Weights of a small transformer language model.
Architecture: rotary positions, no biases in attention or MLP, untied embeddings, capped logits.
Training: a variant of Muon for these matrices, 154M tokens, 4694 steps.
Each number is 200 + 40 x the weight over the matrix's rms, rounded and kept within 0 to 999. Layers, rows and columns count from 0.

# gate: layer 2 MLP gate, 512x128, rms 0.199, rows 383-417, columns 0-63
# up: layer 2 MLP up, 512x128, rms 0.195, rows 383-417, columns 0-63
# down: layer 2 MLP down (transposed), 512x128, rms 0.0854, rows 383-417, columns 0-63
gate383,129,261,191,215,114,230,177,255,233,211,208,248,168,188,223,263,177,151,153,269,235,138,196,221,174,229,184,241,182,214,235,203,226,205,150,190,156,227,257,239,201,177,197,169,293,170,171,219,186,202,201,215,226,193,145,292,198,223,164,219,204,159,194,252
up383,112,157,268,191,204,239,231,149,216,204,228,137,148,185,184,258,202,208,140,233,155,222,198,216,230,180,160,180,247,233,176,242,192,167,182,254,216,200,213,224,216,102,241,227,192,114,198,210,251,122,116,274,206,242,207,173,217,170,190,195,201,160,176,163
down383,195,240,189,168,216,214,149,303,216,175,226,197,171,202,177,186,201,216,203,166,265,184,163,212,185,297,235,221,229,179,244,176,265,220,213,254,194,188,199,123,202,210,152,260,174,225,208,128,160,243,233,153,172,170,219,188,142,273,161,164,207,240,179,176
gate384,228,258,137,199,193,236,87,196,266,147,171,209,209,205,238,210,216,173,217,206,231,225,185,258,216,201,180,162,218,151,204,174,192,147,256,241,189,159,229,169,207,133,199,138,208,230,223,198,204,205,205,215,232,214,207,245,171,174,178,135,210,176,242,271
up384,155,194,171,238,193,212,255,293,115,275,231,188,172,226,217,158,194,197,213,153,203,189,223,207,226,230,226,212,210,216,165,200,229,191,191,231,197,247,204,213,237,266,195,280,183,144,179,158,168,286,235,213,99,176,185,178,254,215,174,222,177,238,192,176
down384,196,174,207,230,212,180,315,229,109,206,186,232,191,200,253,216,189,152,202,218,234,212,169,217,231,213,232,191,182,211,172,200,155,269,172,191,242,205,258,232,237,217,222,187,192,127,194,252,219,209,243,227,163,218,178,168,195,240,223,244,165,206,193,170
gate385,262,250,207,203,224,227,151,201,226,177,214,151,183,294,129,134,185,195,161,251,235,157,236,156,218,157,208,227,175,168,226,174,201,243,216,203,236,255,218,191,185,178,184,158,199,237,225,211,176,206,199,175,186,234,123,209,201,206,164,227,195,189,230,153
up385,264,226,219,181,216,226,139,182,272,175,217,168,196,266,140,187,221,239,198,256,206,123,245,163,199,157,224,209,171,195,215,185,205,257,231,193,228,280,191,199,169,192,221,140,178,204,233,241,141,199,206,196,215,234,186,232,170,245,154,214,176,224,247,174
down385,254,210,235,214,232,236,136,156,286,255,163,185,183,198,167,115,104,225,174,225,168,131,241,199,186,134,206,164,201,208,201,195,179,237,188,206,238,259,124,233,173,186,191,212,159,208,227,207,221,175,186,164,217,254,188,228,176,189,202,210,168,189,188,204
gate386,251,161,182,216,208,159,204,175,239,207,205,233,146,171,156,162,242,215,201,143,152,259,182,274,232,210,194,212,181,224,222,202,223,166,234,168,170,208,215,238,155,251,253,124,199,163,165,168,180,228,249,271,211,208,139,282,266,190,226,241,203,185,240,282
up386,141,225,244,236,173,200,275,245,146,201,246,144,269,179,218,205,220,244,191,214,243,219,263,166,135,173,122,131,243,244,74,170,234,163,173,161,209,245,316,133,222,218,193,212,176,259,202,156,175,154,143,299,207,102,220,189,142,201,186,184,248,298,207,208
down386,199,202,203,185,144,128,179,204,143,208,160,284,171,188,169,219,187,139,190,138,157,161,138,206,201,260,263,218,175,69,290,168,176,158,199,224,215,317,183,160,172,193,172,166,222,161,216,155,193,190,217,165,213,178,130,249,249,148,185,199,172,163,220,221
gate387,194,162,209,188,170,247,241,237,220,140,251,267,219,219,159,235,232,219,195,270,259,218,238,110,134,201,221,163,256,190,195,120,225,214,233,183,175,243,258,177,211,81,138,279,232,190,200,167,188,185,196,188,214,141,219,198,116,189,147,143,124,244,189,257
up387,108,239,247,190,162,209,169,188,282,239,269,183,195,208,203,132,235,226,200,186,154,241,200,219,214,244,219,162,216,225,181,174,236,190,144,227,255,203,178,232,233,129,182,235,265,238,237,234,174,106,108,223,225,176,209,148,185,243,217,164,186,117,110,227
down387,275,246,211,220,225,206,232,195,145,161,213,180,188,226,218,216,169,206,196,183,208,118,214,162,166,141,203,182,232,149,148,222,164,224,157,251,142,235,269,108,212,273,199,215,173,164,159,235,213,276,179,184,227,208,243,205,134,203,167,208,167,191,262,175
gate388,165,204,208,212,159,183,161,157,146,206,211,214,242,176,229,204,173,168,172,194,142,230,220,140,205,214,227,165,246,177,144,172,127,214,199,195,216,231,227,203,220,248,246,148,225,192,206,161,201,168,265,193,246,216,217,220,184,200,213,204,173,210,207,151
up388,231,183,182,195,260,208,211,183,155,245,221,229,145,206,240,159,289,158,197,204,251,218,193,225,107,219,125,169,169,180,249,175,196,174,188,268,233,153,159,209,197,140,143,239,266,220,224,206,200,231,177,174,189,193,205,179,195,201,230,200,219,270,224,214
down388,191,156,143,169,215,208,216,256,248,181,216,145,193,234,272,218,223,220,246,189,226,155,202,176,192,196,204,226,170,218,256,220,295,160,227,185,184,168,186,167,205,219,199,180,186,226,181,145,239,282,175,224,158,196,173,252,204,211,161,227,206,176,251,237
gate389,228,221,238,154,267,160,235,169,254,222,192,167,163,194,238,159,167,206,182,180,252,190,189,222,170,240,192,115,214,177,259,195,135,137,224,275,110,212,224,216,196,189,251,168,149,230,173,172,216,237,245,177,189,166,211,168,146,269,122,208,185,211,217,246
up389,183,213,159,223,125,251,174,239,167,206,199,224,245,219,147,209,215,182,195,186,122,218,192,137,250,161,242,260,170,211,197,193,264,206,187,137,224,194,220,194,181,197,138,268,216,199,191,234,150,163,186,209,207,210,194,206,250,180,262,204,238,233,193,167
down389,183,164,194,257,159,239,202,232,193,207,220,269,220,208,239,223,248,142,203,181,193,191,191,179,245,259,216,190,215,255,191,209,196,225,182,190,199,127,238,214,208,155,168,185,212,151,227,213,166,142,201,207,115,200,133,191,265,250,274,177,176,210,181,233
gate390,151,130,130,158,342,144,265,220,257,216,223,194,218,242,152,179,229,156,214,169,215,200,164,181,226,228,227,186,155,210,154,168,248,197,212,256,175,229,271,193,194,174,210,163,224,257,252,169,199,104,209,244,201,108,232,227,284,203,168,231,230,192,306,123
up390,125,198,214,189,238,186,192,183,208,228,169,146,235,274,148,192,232,203,218,212,194,171,206,172,206,148,242,158,120,223,186,219,248,272,218,218,185,169,317,145,144,242,244,181,209,209,199,183,201,203,291,219,151,167,218,248,282,194,166,246,209,221,268,150
down390,180,204,181,191,249,296,192,288,188,191,179,210,183,249,174,243,169,204,180,222,184,149,171,250,156,292,168,214,243,108,199,220,258,83,184,208,200,180,97,239,160,209,169,205,232,212,210,119,152,129,163,238,177,262,232,224,191,231,160,214,176,176,192,190
gate391,250,248,120,203,217,238,155,225,194,166,217,249,196,173,134,165,207,199,212,229,224,181,173,187,225,250,229,139,146,238,218,180,216,141,280,192,183,148,217,177,203,214,213,200,212,129,200,193,192,260,162,214,211,185,172,209,172,166,158,217,196,176,216,211
up391,203,212,185,209,221,255,145,227,228,138,140,136,187,216,135,181,197,224,219,220,266,231,167,269,188,200,242,150,137,220,193,162,215,186,243,225,221,168,165,242,247,178,205,221,232,144,218,272,258,194,121,217,165,221,202,184,159,201,253,245,196,157,248,192
down391,211,228,140,238,179,258,176,195,164,205,225,206,198,142,113,123,199,185,154,173,164,152,214,116,185,222,215,163,137,203,194,228,221,230,212,197,202,234,181,164,201,232,212,239,217,179,194,175,208,225,150,190,245,163,175,223,141,156,166,200,254,153,218,209
gate392,215,156,222,214,202,170,220,178,314,124,192,192,219,252,290,198,176,192,131,160,249,178,225,246,221,241,191,247,202,165,203,253,271,276,164,230,154,264,247,263,272,176,142,189,163,236,200,256,262,198,193,247,210,236,143,216,187,223,190,213,210,188,181,280
up392,205,264,279,218,211,191,236,217,197,235,171,239,224,214,172,208,318,265,157,162,104,219,246,135,164,214,211,176,186,246,202,231,256,109,201,229,184,215,211,220,201,225,239,246,184,186,179,163,196,244,196,193,206,186,232,140,189,255,178,216,284,226,188,178
down392,185,265,235,200,191,197,218,142,140,233,154,281,144,153,181,190,232,200,236,149,222,270,147,138,174,237,218,186,191,194,132,190,250,179,285,211,186,231,213,213,190,261,243,253,215,164,163,190,194,197,265,197,220,183,195,183,158,305,267,170,164,170,252,217
gate393,193,202,158,203,220,207,171,186,244,161,116,223,207,252,264,247,170,172,174,198,183,250,168,177,235,165,214,210,227,191,201,227,145,187,200,163,220,186,287,220,151,218,331,269,187,201,168,113,182,128,233,203,174,229,252,178,193,188,237,252,230,158,158,142
up393,226,252,225,204,189,186,149,213,129,214,233,224,230,187,177,170,221,231,216,227,242,182,145,232,196,277,207,132,201,247,139,236,220,210,238,232,186,181,195,198,258,202,123,178,216,210,239,152,222,237,147,229,227,220,131,225,199,134,250,119,200,198,203,242
down393,195,244,206,165,218,247,206,170,206,188,201,194,254,176,224,251,180,173,226,161,221,189,166,183,194,243,251,92,209,288,159,197,215,153,231,231,171,176,197,141,175,189,101,147,178,198,205,229,245,237,230,228,156,161,177,195,151,233,178,91,154,161,124,208
gate394,158,180,167,200,195,173,154,145,208,181,136,174,245,211,224,195,223,176,163,149,249,214,151,218,186,225,202,186,187,217,212,174,221,128,192,261,215,213,264,200,212,193,208,116,238,263,140,226,203,235,274,206,78,166,226,168,211,226,238,187,200,213,143,165
up394,230,139,217,189,200,157,219,218,223,156,184,268,249,174,164,183,245,200,235,241,193,222,229,184,153,170,192,246,169,218,117,196,192,179,193,129,257,191,218,258,198,173,307,238,175,222,170,174,193,177,164,155,273,178,126,231,213,183,250,233,254,271,150,193
down394,206,179,114,235,225,257,146,122,174,218,165,184,240,253,279,211,188,267,176,186,228,134,166,200,232,253,207,161,220,220,219,196,166,246,172,259,202,204,224,188,182,306,128,175,187,138,179,161,185,226,283,284,115,158,236,176,124,203,158,203,164,180,234,280
gate395,179,210,165,186,229,152,185,223,122,256,167,180,228,184,214,216,214,162,160,262,174,127,232,152,214,218,224,249,209,216,212,199,181,316,235,234,209,232,206,219,287,191,143,190,199,189,242,191,180,188,266,221,263,221,189,256,153,225,231,258,251,201,228,116
up395,243,231,253,241,222,193,180,167,235,203,203,219,230,231,257,184,220,183,225,171,216,241,199,275,240,180,195,202,249,171,198,228,222,127,215,152,265,155,206,198,151,228,195,207,204,190,170,148,216,215,139,229,165,177,231,187,201,201,146,188,212,261,194,251
down395,213,153,143,212,212,168,159,166,202,220,270,232,249,222,176,186,244,217,202,200,230,158,241,177,224,252,169,241,191,188,210,150,195,238,243,210,215,196,175,236,176,167,172,191,213,191,245,213,109,152,216,194,208,212,201,162,170,190,205,300,187,283,211,174
gate396,186,231,198,204,213,208,166,222,161,204,170,252,255,232,201,205,258,217,231,286,280,180,215,202,179,221,157,206,231,228,215,202,216,238,256,201,180,105,256,218,173,150,98,282,220,208,159,211,159,210,222,220,231,198,244,183,153,233,202,223,161,255,147,195
up396,176,190,177,203,167,197,224,190,166,137,203,166,168,232,175,190,161,194,161,149,139,229,227,150,218,191,235,207,188,189,213,199,188,141,179,186,251,237,166,187,238,246,269,144,167,138,175,255,207,194,240,188,175,231,186,273,295,181,196,169,169,171,281,252
down396,166,127,160,205,169,192,246,183,215,136,241,192,144,216,203,252,167,212,211,179,161,287,210,202,238,168,293,179,215,161,214,186,156,199,230,164,271,296,158,222,246,259,251,173,114,198,203,171,241,209,153,183,207,172,191,226,277,187,234,187,233,159,221,195
gate397,158,182,187,195,187,188,161,236,168,218,157,129,203,284,211,195,192,219,226,195,217,207,168,245,195,235,174,207,166,193,246,187,190,197,240,198,180,169,219,183,222,190,150,162,258,143,196,218,172,258,215,217,167,191,234,200,276,196,259,198,197,262,179,213
up397,167,198,207,180,240,226,196,122,164,211,238,202,184,176,225,252,198,187,225,150,215,223,214,124,161,203,155,199,188,209,196,211,238,155,230,178,205,115,203,206,141,207,281,269,179,233,190,251,231,229,200,187,202,212,168,221,200,167,189,224,224,210,140,159
down397,208,200,240,208,161,215,255,113,196,180,254,179,173,200,191,239,164,183,187,155,241,99,208,166,216,212,224,175,201,183,262,222,163,214,226,198,224,250,228,250,190,210,249,233,188,255,166,245,227,154,189,224,139,234,197,158,198,251,180,244,182,149,138,173
gate398,150,228,173,209,234,164,287,211,236,217,230,190,222,281,184,203,203,146,168,206,200,238,167,128,135,138,235,228,160,221,165,221,239,165,171,186,185,239,179,202,207,161,137,178,193,241,241,165,291,205,189,156,194,239,211,223,208,268,176,226,198,303,209,184
up398,190,292,180,184,226,166,281,222,177,160,221,241,192,239,238,226,220,209,156,177,194,168,144,205,107,182,183,186,166,233,93,250,174,132,159,235,214,204,181,183,182,134,153,222,222,167,171,145,223,253,203,174,277,279,183,234,224,163,139,253,159,275,195,260
down398,299,144,240,216,170,224,135,251,235,188,239,202,240,177,201,183,158,208,179,287,256,200,249,165,282,226,259,181,292,240,245,163,201,253,245,111,259,147,186,151,141,249,194,197,161,236,206,203,212,167,221,241,227,210,191,184,209,246,161,245,246,155,135,175
gate399,160,214,195,154,208,223,107,207,165,126,181,197,206,251,243,210,211,184,219,184,190,261,140,223,158,201,185,173,250,239,137,174,227,176,221,228,164,213,202,167,165,185,189,229,206,281,153,200,266,166,224,267,197,245,201,184,167,169,222,162,205,285,196,185
up399,215,130,215,166,113,126,208,170,266,190,273,160,187,161,213,281,198,242,222,169,273,194,222,159,245,227,194,189,229,180,286,198,213,161,249,185,214,161,193,179,252,216,158,244,194,225,234,176,185,140,230,201,132,211,200,171,223,120,198,133,146,177,147,207
down399,248,198,212,215,245,186,244,244,264,156,157,175,296,177,190,173,172,274,180,178,211,171,212,255,197,200,236,166,179,197,194,231,205,196,161,159,214,168,204,227,205,211,219,204,188,148,191,278,178,214,190,182,164,200,187,116,163,168,230,202,151,149,184,144
gate400,224,216,150,191,228,227,159,130,250,243,211,193,284,192,152,188,181,170,181,174,279,195,235,222,190,177,184,172,160,121,223,195,199,235,147,241,192,208,197,217,251,177,152,183,204,200,223,169,158,230,203,214,198,163,115,190,228,226,242,198,178,206,222,220
up400,208,227,223,195,162,207,142,281,208,249,182,227,214,223,292,235,149,227,288,221,168,224,199,164,233,229,279,190,242,164,199,241,266,166,215,188,193,227,199,168,216,149,237,217,228,237,165,257,258,210,250,175,222,173,185,151,217,227,182,241,198,219,211,165
down400,199,211,191,254,197,225,325,212,162,227,199,221,183,162,241,208,232,123,203,204,195,231,239,268,174,164,193,224,179,228,226,210,155,170,257,147,174,215,238,221,175,219,148,193,203,163,190,214,186,111,242,196,287,259,189,160,213,213,255,159,182,201,215,200
gate401,153,137,177,187,113,151,192,206,245,229,245,277,246,153,221,191,253,238,206,181,217,249,190,253,152,253,227,221,196,148,227,216,106,180,144,189,167,263,202,208,174,139,148,265,170,191,191,181,198,212,196,216,247,229,136,235,213,219,185,145,178,196,209,151
up401,277,206,212,173,154,196,204,259,133,211,177,228,262,132,216,255,181,194,184,144,244,133,192,175,192,191,237,260,241,231,155,192,262,180,231,260,222,193,231,163,200,230,178,210,230,198,199,164,193,197,213,241,142,191,203,164,127,173,269,274,216,235,226,220
down401,227,173,206,224,202,218,210,208,218,214,197,212,168,222,251,183,224,219,197,201,172,161,200,145,270,240,204,131,198,120,189,230,136,173,191,109,192,152,214,197,271,191,209,195,293,209,260,233,223,184,153,136,185,161,199,150,191,222,235,198,187,181,167,153
gate402,217,172,255,182,149,209,176,124,123,191,167,167,187,165,235,245,254,162,217,189,173,244,130,246,163,221,200,188,147,229,173,166,198,207,160,251,235,196,245,243,174,202,214,176,190,273,154,222,210,200,177,169,162,238,205,274,207,170,154,235,180,173,228,202
up402,296,247,144,212,169,140,223,263,155,238,155,156,169,126,267,207,205,160,158,186,154,167,176,247,283,178,144,230,226,211,157,171,244,256,189,196,191,167,196,190,202,177,244,168,226,264,197,181,167,246,186,205,256,193,216,188,255,149,177,206,205,184,246,162
down402,161,244,191,229,165,193,195,170,200,208,233,265,226,199,152,169,164,191,151,227,152,163,202,72,155,262,206,181,199,239,194,165,195,217,229,234,165,231,199,243,272,190,195,140,224,223,177,271,122,131,203,205,161,243,268,234,201,245,203,223,194,180,184,181
gate403,141,144,161,187,188,185,178,250,185,187,277,223,205,230,160,204,308,186,263,235,270,277,197,154,146,181,208,151,273,209,125,141,219,191,280,140,258,217,198,183,221,140,238,271,247,209,192,200,200,169,188,267,254,226,279,148,199,197,174,138,256,161,205,216
up403,139,159,139,251,169,187,160,214,223,259,317,239,192,162,173,150,243,165,148,229,208,238,242,162,149,171,194,219,218,246,239,165,236,206,199,239,160,231,171,198,217,200,204,167,227,236,253,212,139,203,183,180,243,221,152,199,221,208,243,201,202,168,184,205
down403,200,193,241,147,227,261,212,190,246,249,156,186,211,120,223,161,172,234,152,194,180,205,228,272,199,190,191,218,200,220,270,206,223,211,143,224,177,240,139,175,272,197,158,207,196,248,243,251,213,287,186,164,165,135,252,182,120,169,155,218,252,223,174,197
gate404,158,183,142,272,279,203,161,215,216,183,209,176,211,263,231,267,206,208,178,242,211,199,161,151,193,174,214,180,234,186,197,205,165,166,228,209,207,132,244,176,225,148,199,247,204,283,151,224,133,133,193,255,203,195,210,152,158,216,158,237,216,157,161,155
up404,249,195,229,160,183,218,194,237,204,153,208,218,174,159,251,193,178,224,216,162,178,149,223,162,227,208,159,185,272,272,342,167,245,207,240,196,214,193,187,254,160,177,235,169,243,196,212,182,157,234,185,167,201,243,152,270,205,239,222,241,214,166,209,223
down404,191,177,195,224,182,225,190,242,240,174,250,249,194,212,157,179,224,217,220,204,170,166,143,112,152,193,232,148,239,269,288,153,277,223,265,291,196,166,71,225,168,157,211,257,251,204,148,232,151,230,201,216,195,161,156,213,188,207,263,232,244,99,160,242
gate405,131,188,208,262,177,134,235,104,267,201,162,255,226,225,256,245,127,197,199,115,184,117,198,265,256,215,225,202,196,232,206,205,168,199,195,199,292,227,247,176,280,225,160,142,182,197,126,182,217,210,163,244,149,129,210,182,240,180,300,186,197,149,237,187
up405,144,145,241,228,252,141,159,212,174,108,91,161,228,172,171,251,183,143,207,168,213,201,210,258,191,193,142,297,233,163,161,226,130,115,253,190,178,227,251,227,226,221,211,211,155,195,171,134,219,254,249,210,191,256,183,159,225,174,161,172,201,209,220,179
down405,202,195,216,172,223,206,248,185,199,188,238,210,203,230,250,212,107,210,195,229,198,128,223,254,229,184,175,206,158,275,202,220,170,183,178,225,274,153,241,181,194,238,206,178,168,237,144,207,151,200,157,227,192,156,133,161,191,199,219,201,161,166,239,208
gate406,124,140,149,167,191,221,98,218,226,179,194,230,174,168,202,173,215,204,227,144,137,195,183,200,203,197,201,129,223,154,254,189,204,155,217,141,195,161,213,198,200,158,277,207,149,188,152,245,258,172,177,279,131,187,183,154,251,152,270,147,155,241,197,220
up406,253,245,233,209,204,115,210,178,149,176,209,249,254,282,215,198,238,175,174,244,251,144,210,112,162,114,227,215,227,156,132,190,199,226,236,182,225,196,183,200,228,201,148,210,187,181,124,167,182,182,238,155,236,219,196,153,112,291,272,223,167,196,167,204
down406,249,253,213,225,186,209,168,203,205,142,148,226,166,118,213,140,249,193,188,184,200,176,283,288,207,170,222,278,177,163,268,235,276,198,201,241,153,187,213,301,227,176,266,213,242,194,255,127,161,257,160,129,164,257,134,179,180,242,181,235,232,271,192,230
gate407,159,214,221,155,214,214,172,155,189,166,158,251,246,218,157,202,147,248,222,151,237,186,207,190,256,236,164,166,215,233,246,153,227,195,194,191,209,145,171,205,278,197,148,197,211,203,207,173,132,181,182,242,189,243,220,211,143,150,238,181,224,167,210,251
up407,198,220,150,237,204,161,212,203,232,202,186,195,219,156,196,196,182,210,187,251,250,148,238,192,203,183,189,234,200,236,175,178,191,220,212,269,221,169,217,121,192,134,144,209,166,123,246,207,158,184,128,273,267,176,192,234,170,195,211,229,216,204,206,168
down407,214,214,233,201,176,210,168,162,175,233,200,282,165,177,167,225,205,224,199,225,197,187,217,201,224,208,175,252,201,201,226,150,233,151,194,94,186,213,236,224,265,233,182,198,182,223,156,139,122,197,237,240,167,133,231,201,202,197,233,222,219,124,207,230
gate408,207,190,182,196,192,224,157,165,177,204,222,259,193,214,196,199,192,190,210,183,182,195,219,115,229,254,136,148,173,174,258,217,186,182,124,232,258,150,229,215,213,119,180,193,148,246,165,309,225,203,250,208,216,231,139,208,133,224,164,130,190,196,162,197
up408,232,274,216,205,199,252,217,175,230,216,223,257,220,173,228,157,136,170,207,154,236,215,228,121,182,172,177,200,176,147,223,158,163,218,203,233,311,160,227,211,198,229,226,187,270,132,136,152,179,266,267,176,184,204,211,195,212,171,249,244,159,163,133,200
down408,129,160,217,178,194,161,195,209,218,216,129,134,213,203,193,274,188,270,219,242,192,176,223,308,165,234,251,247,232,219,141,209,221,127,147,208,126,220,116,143,224,209,193,215,168,202,253,202,147,132,150,216,180,218,205,219,170,220,221,139,209,299,158,197
gate409,182,123,150,156,164,161,190,171,187,167,191,205,245,258,172,153,137,172,217,203,136,202,164,171,193,192,206,176,97,172,146,268,262,180,266,201,189,174,210,230,190,198,268,228,226,260,146,178,203,219,178,242,222,249,305,154,220,248,238,179,148,152,193,231
up409,193,206,227,121,271,197,177,150,247,198,216,220,175,279,195,135,297,226,155,213,225,202,212,182,158,166,308,234,237,198,273,229,278,182,193,159,156,159,128,211,251,249,204,166,195,265,156,296,271,185,173,146,193,152,220,194,216,192,105,181,127,264,87,212
down409,111,245,257,265,233,196,194,162,229,169,208,194,189,219,243,214,274,249,218,208,193,265,264,256,133,242,275,227,241,189,230,193,225,205,157,249,239,200,193,273,263,164,156,223,191,184,222,207,202,162,170,108,97,178,160,265,115,195,135,183,183,283,176,179
gate410,160,188,109,228,231,249,255,243,200,230,207,227,186,145,152,178,236,243,195,151,241,144,267,202,151,183,159,173,224,163,229,218,159,227,181,210,211,137,210,191,242,264,218,218,211,284,232,157,139,259,206,188,212,231,227,236,223,198,227,122,165,225,182,176
up410,191,216,236,229,278,215,153,273,160,195,158,240,242,266,226,177,203,220,215,212,261,176,244,151,228,233,140,227,194,210,248,158,236,182,209,206,157,207,263,214,208,170,205,210,249,133,198,137,152,236,229,203,223,156,139,195,219,210,197,185,153,181,241,245
down410,194,157,162,160,219,220,255,188,245,154,169,109,169,186,224,192,195,204,188,242,188,238,228,252,191,227,185,162,184,158,86,243,204,255,186,200,217,227,192,174,186,227,225,171,160,281,155,218,183,299,246,247,173,278,242,261,192,231,137,191,214,213,196,189
gate411,187,178,192,194,169,184,160,229,169,163,171,173,229,132,197,212,169,127,159,127,170,212,175,177,239,254,218,290,215,216,238,162,216,213,252,254,202,105,137,174,250,203,176,181,283,221,182,212,139,188,219,202,187,166,133,185,178,195,201,313,229,132,216,195
up411,205,142,250,219,275,206,217,180,145,166,229,206,230,242,257,225,216,110,221,151,168,221,175,178,233,217,195,219,232,223,240,202,163,244,261,244,205,168,193,179,211,163,118,197,237,174,159,160,156,173,220,234,104,252,213,178,99,201,259,247,227,117,212,198
down411,144,186,235,221,218,145,87,226,200,189,194,193,160,125,199,277,154,152,184,225,205,204,153,208,193,175,214,246,252,203,244,91,248,249,282,225,235,113,172,168,232,220,193,163,180,202,211,191,149,173,175,194,143,225,164,235,118,204,162,214,231,154,213,180
gate412,205,124,167,247,185,180,188,125,248,238,194,191,251,182,205,140,181,243,238,169,211,205,200,185,260,166,247,194,187,161,155,179,194,172,253,159,179,191,147,206,191,156,244,179,221,250,247,279,193,140,173,192,214,227,119,212,247,141,241,253,216,165,268,225
up412,201,147,232,242,229,211,216,143,203,216,188,182,159,196,182,146,200,228,223,286,288,193,211,186,264,281,205,226,168,174,132,215,207,107,252,199,117,256,189,200,200,173,191,210,236,201,178,230,170,215,233,227,197,146,204,171,177,155,225,207,198,186,190,221
down412,159,199,177,202,276,184,197,228,173,206,191,233,241,213,175,206,166,212,180,154,203,249,173,183,177,209,167,194,206,237,251,283,240,224,204,215,231,233,253,229,230,171,228,181,213,182,270,186,204,170,161,262,187,138,197,169,193,188,262,280,192,180,313,108
gate413,237,202,163,253,171,238,183,173,206,162,225,252,151,192,236,235,222,148,260,240,209,210,257,191,259,214,238,162,240,224,216,128,204,190,193,180,212,228,229,256,174,198,191,231,222,192,165,218,183,244,171,191,247,191,184,165,229,213,206,131,204,205,237,197
up413,265,194,237,224,213,232,163,197,135,203,165,195,198,225,302,246,214,237,102,202,216,130,178,210,197,256,225,165,294,195,202,200,139,73,166,244,205,230,143,203,188,174,183,152,185,197,242,203,173,186,259,198,264,233,161,224,175,190,178,158,205,168,181,235
down413,176,198,171,189,206,201,224,258,199,143,210,187,215,168,208,182,214,155,245,199,173,220,181,156,181,153,171,211,128,222,202,213,302,311,178,172,241,251,211,233,232,228,217,260,201,202,197,212,294,247,126,187,118,158,235,179,215,179,232,181,214,213,233,217
gate414,214,220,142,197,123,165,259,104,213,168,212,228,204,218,198,200,168,202,253,217,240,212,153,251,223,154,166,182,224,235,138,227,140,164,264,246,282,203,162,194,209,184,205,201,176,180,163,236,279,172,198,183,164,164,210,266,121,206,171,181,241,200,182,176
up414,244,183,181,163,92,150,197,223,178,188,219,179,190,203,222,157,200,201,165,131,209,190,202,189,205,203,203,202,239,217,226,127,265,150,150,166,227,192,236,168,180,228,175,182,232,213,240,191,268,237,188,141,263,199,158,157,218,270,248,133,220,199,186,133
down414,106,192,245,236,250,202,126,252,204,233,172,142,232,194,203,196,247,175,168,267,156,150,163,109,216,280,160,259,207,211,201,194,225,224,149,257,193,252,181,212,237,254,191,227,207,225,207,182,175,210,250,269,167,258,262,157,243,187,257,253,154,201,161,179
gate415,233,198,194,194,206,181,222,243,175,166,206,143,171,209,227,259,215,141,187,252,202,145,214,229,277,196,211,232,275,263,188,199,179,204,193,130,192,208,218,268,226,172,250,226,271,289,208,179,197,223,138,218,178,178,218,251,223,173,265,176,158,184,189,183
up415,217,146,194,162,227,144,186,262,256,187,238,234,156,154,187,241,234,209,201,151,213,155,216,205,230,177,267,254,210,267,246,233,212,233,202,184,139,223,233,223,202,154,199,253,250,196,225,147,235,170,165,189,191,219,225,196,225,159,244,274,226,190,116,233
down415,160,213,188,155,180,238,237,212,221,171,198,138,191,176,167,171,190,258,249,254,170,221,205,177,213,147,214,207,197,219,209,229,269,258,193,191,172,276,191,249,263,181,146,158,149,152,229,145,162,166,256,209,219,210,156,153,212,215,228,195,179,200,174,195
gate416,138,218,203,136,118,196,185,179,173,174,199,174,153,217,142,226,161,166,224,197,192,188,136,158,185,181,182,180,154,193,263,220,268,156,144,138,228,151,259,208,144,201,172,106,216,187,169,240,131,234,147,181,101,265,182,255,241,144,147,234,227,241,218,264
up416,273,182,146,175,188,201,210,189,210,220,179,210,224,199,263,236,196,252,212,206,228,154,209,213,166,193,255,270,180,250,194,158,174,249,189,101,151,306,174,260,223,111,81,175,126,210,180,145,223,197,154,233,175,214,259,217,176,206,172,180,213,155,194,195
down416,172,204,247,222,153,151,206,241,250,263,213,239,167,181,210,215,274,174,225,182,161,184,229,199,191,198,174,122,225,199,195,206,172,188,219,213,173,127,190,146,183,195,243,287,219,190,281,172,204,207,239,152,216,249,189,122,196,210,215,213,188,280,213,212
gate417,181,197,159,310,216,166,195,243,220,117,180,229,129,174,201,196,174,210,214,237,149,147,262,245,189,250,211,168,273,173,170,203,222,191,295,121,191,244,235,218,190,160,140,148,195,163,253,161,255,209,198,284,233,200,151,217,190,206,185,209,164,198,263,185
up417,172,152,235,96,214,225,231,181,196,257,196,178,214,208,178,170,219,196,175,141,193,236,182,178,221,231,116,199,142,179,225,187,186,207,192,230,196,139,206,222,198,212,218,240,183,148,180,261,161,159,143,226,129,131,221,175,206,249,212,159,251,223,200,245
down417,181,160,166,221,214,219,155,166,150,216,223,225,135,193,221,201,207,253,252,112,204,189,222,287,289,220,199,132,176,255,182,194,231,174,176,192,204,137,218,245,218,207,228,217,210,219,198,195,250,257,210,233,154,177,205,251,197,248,172,264,192,233,183,302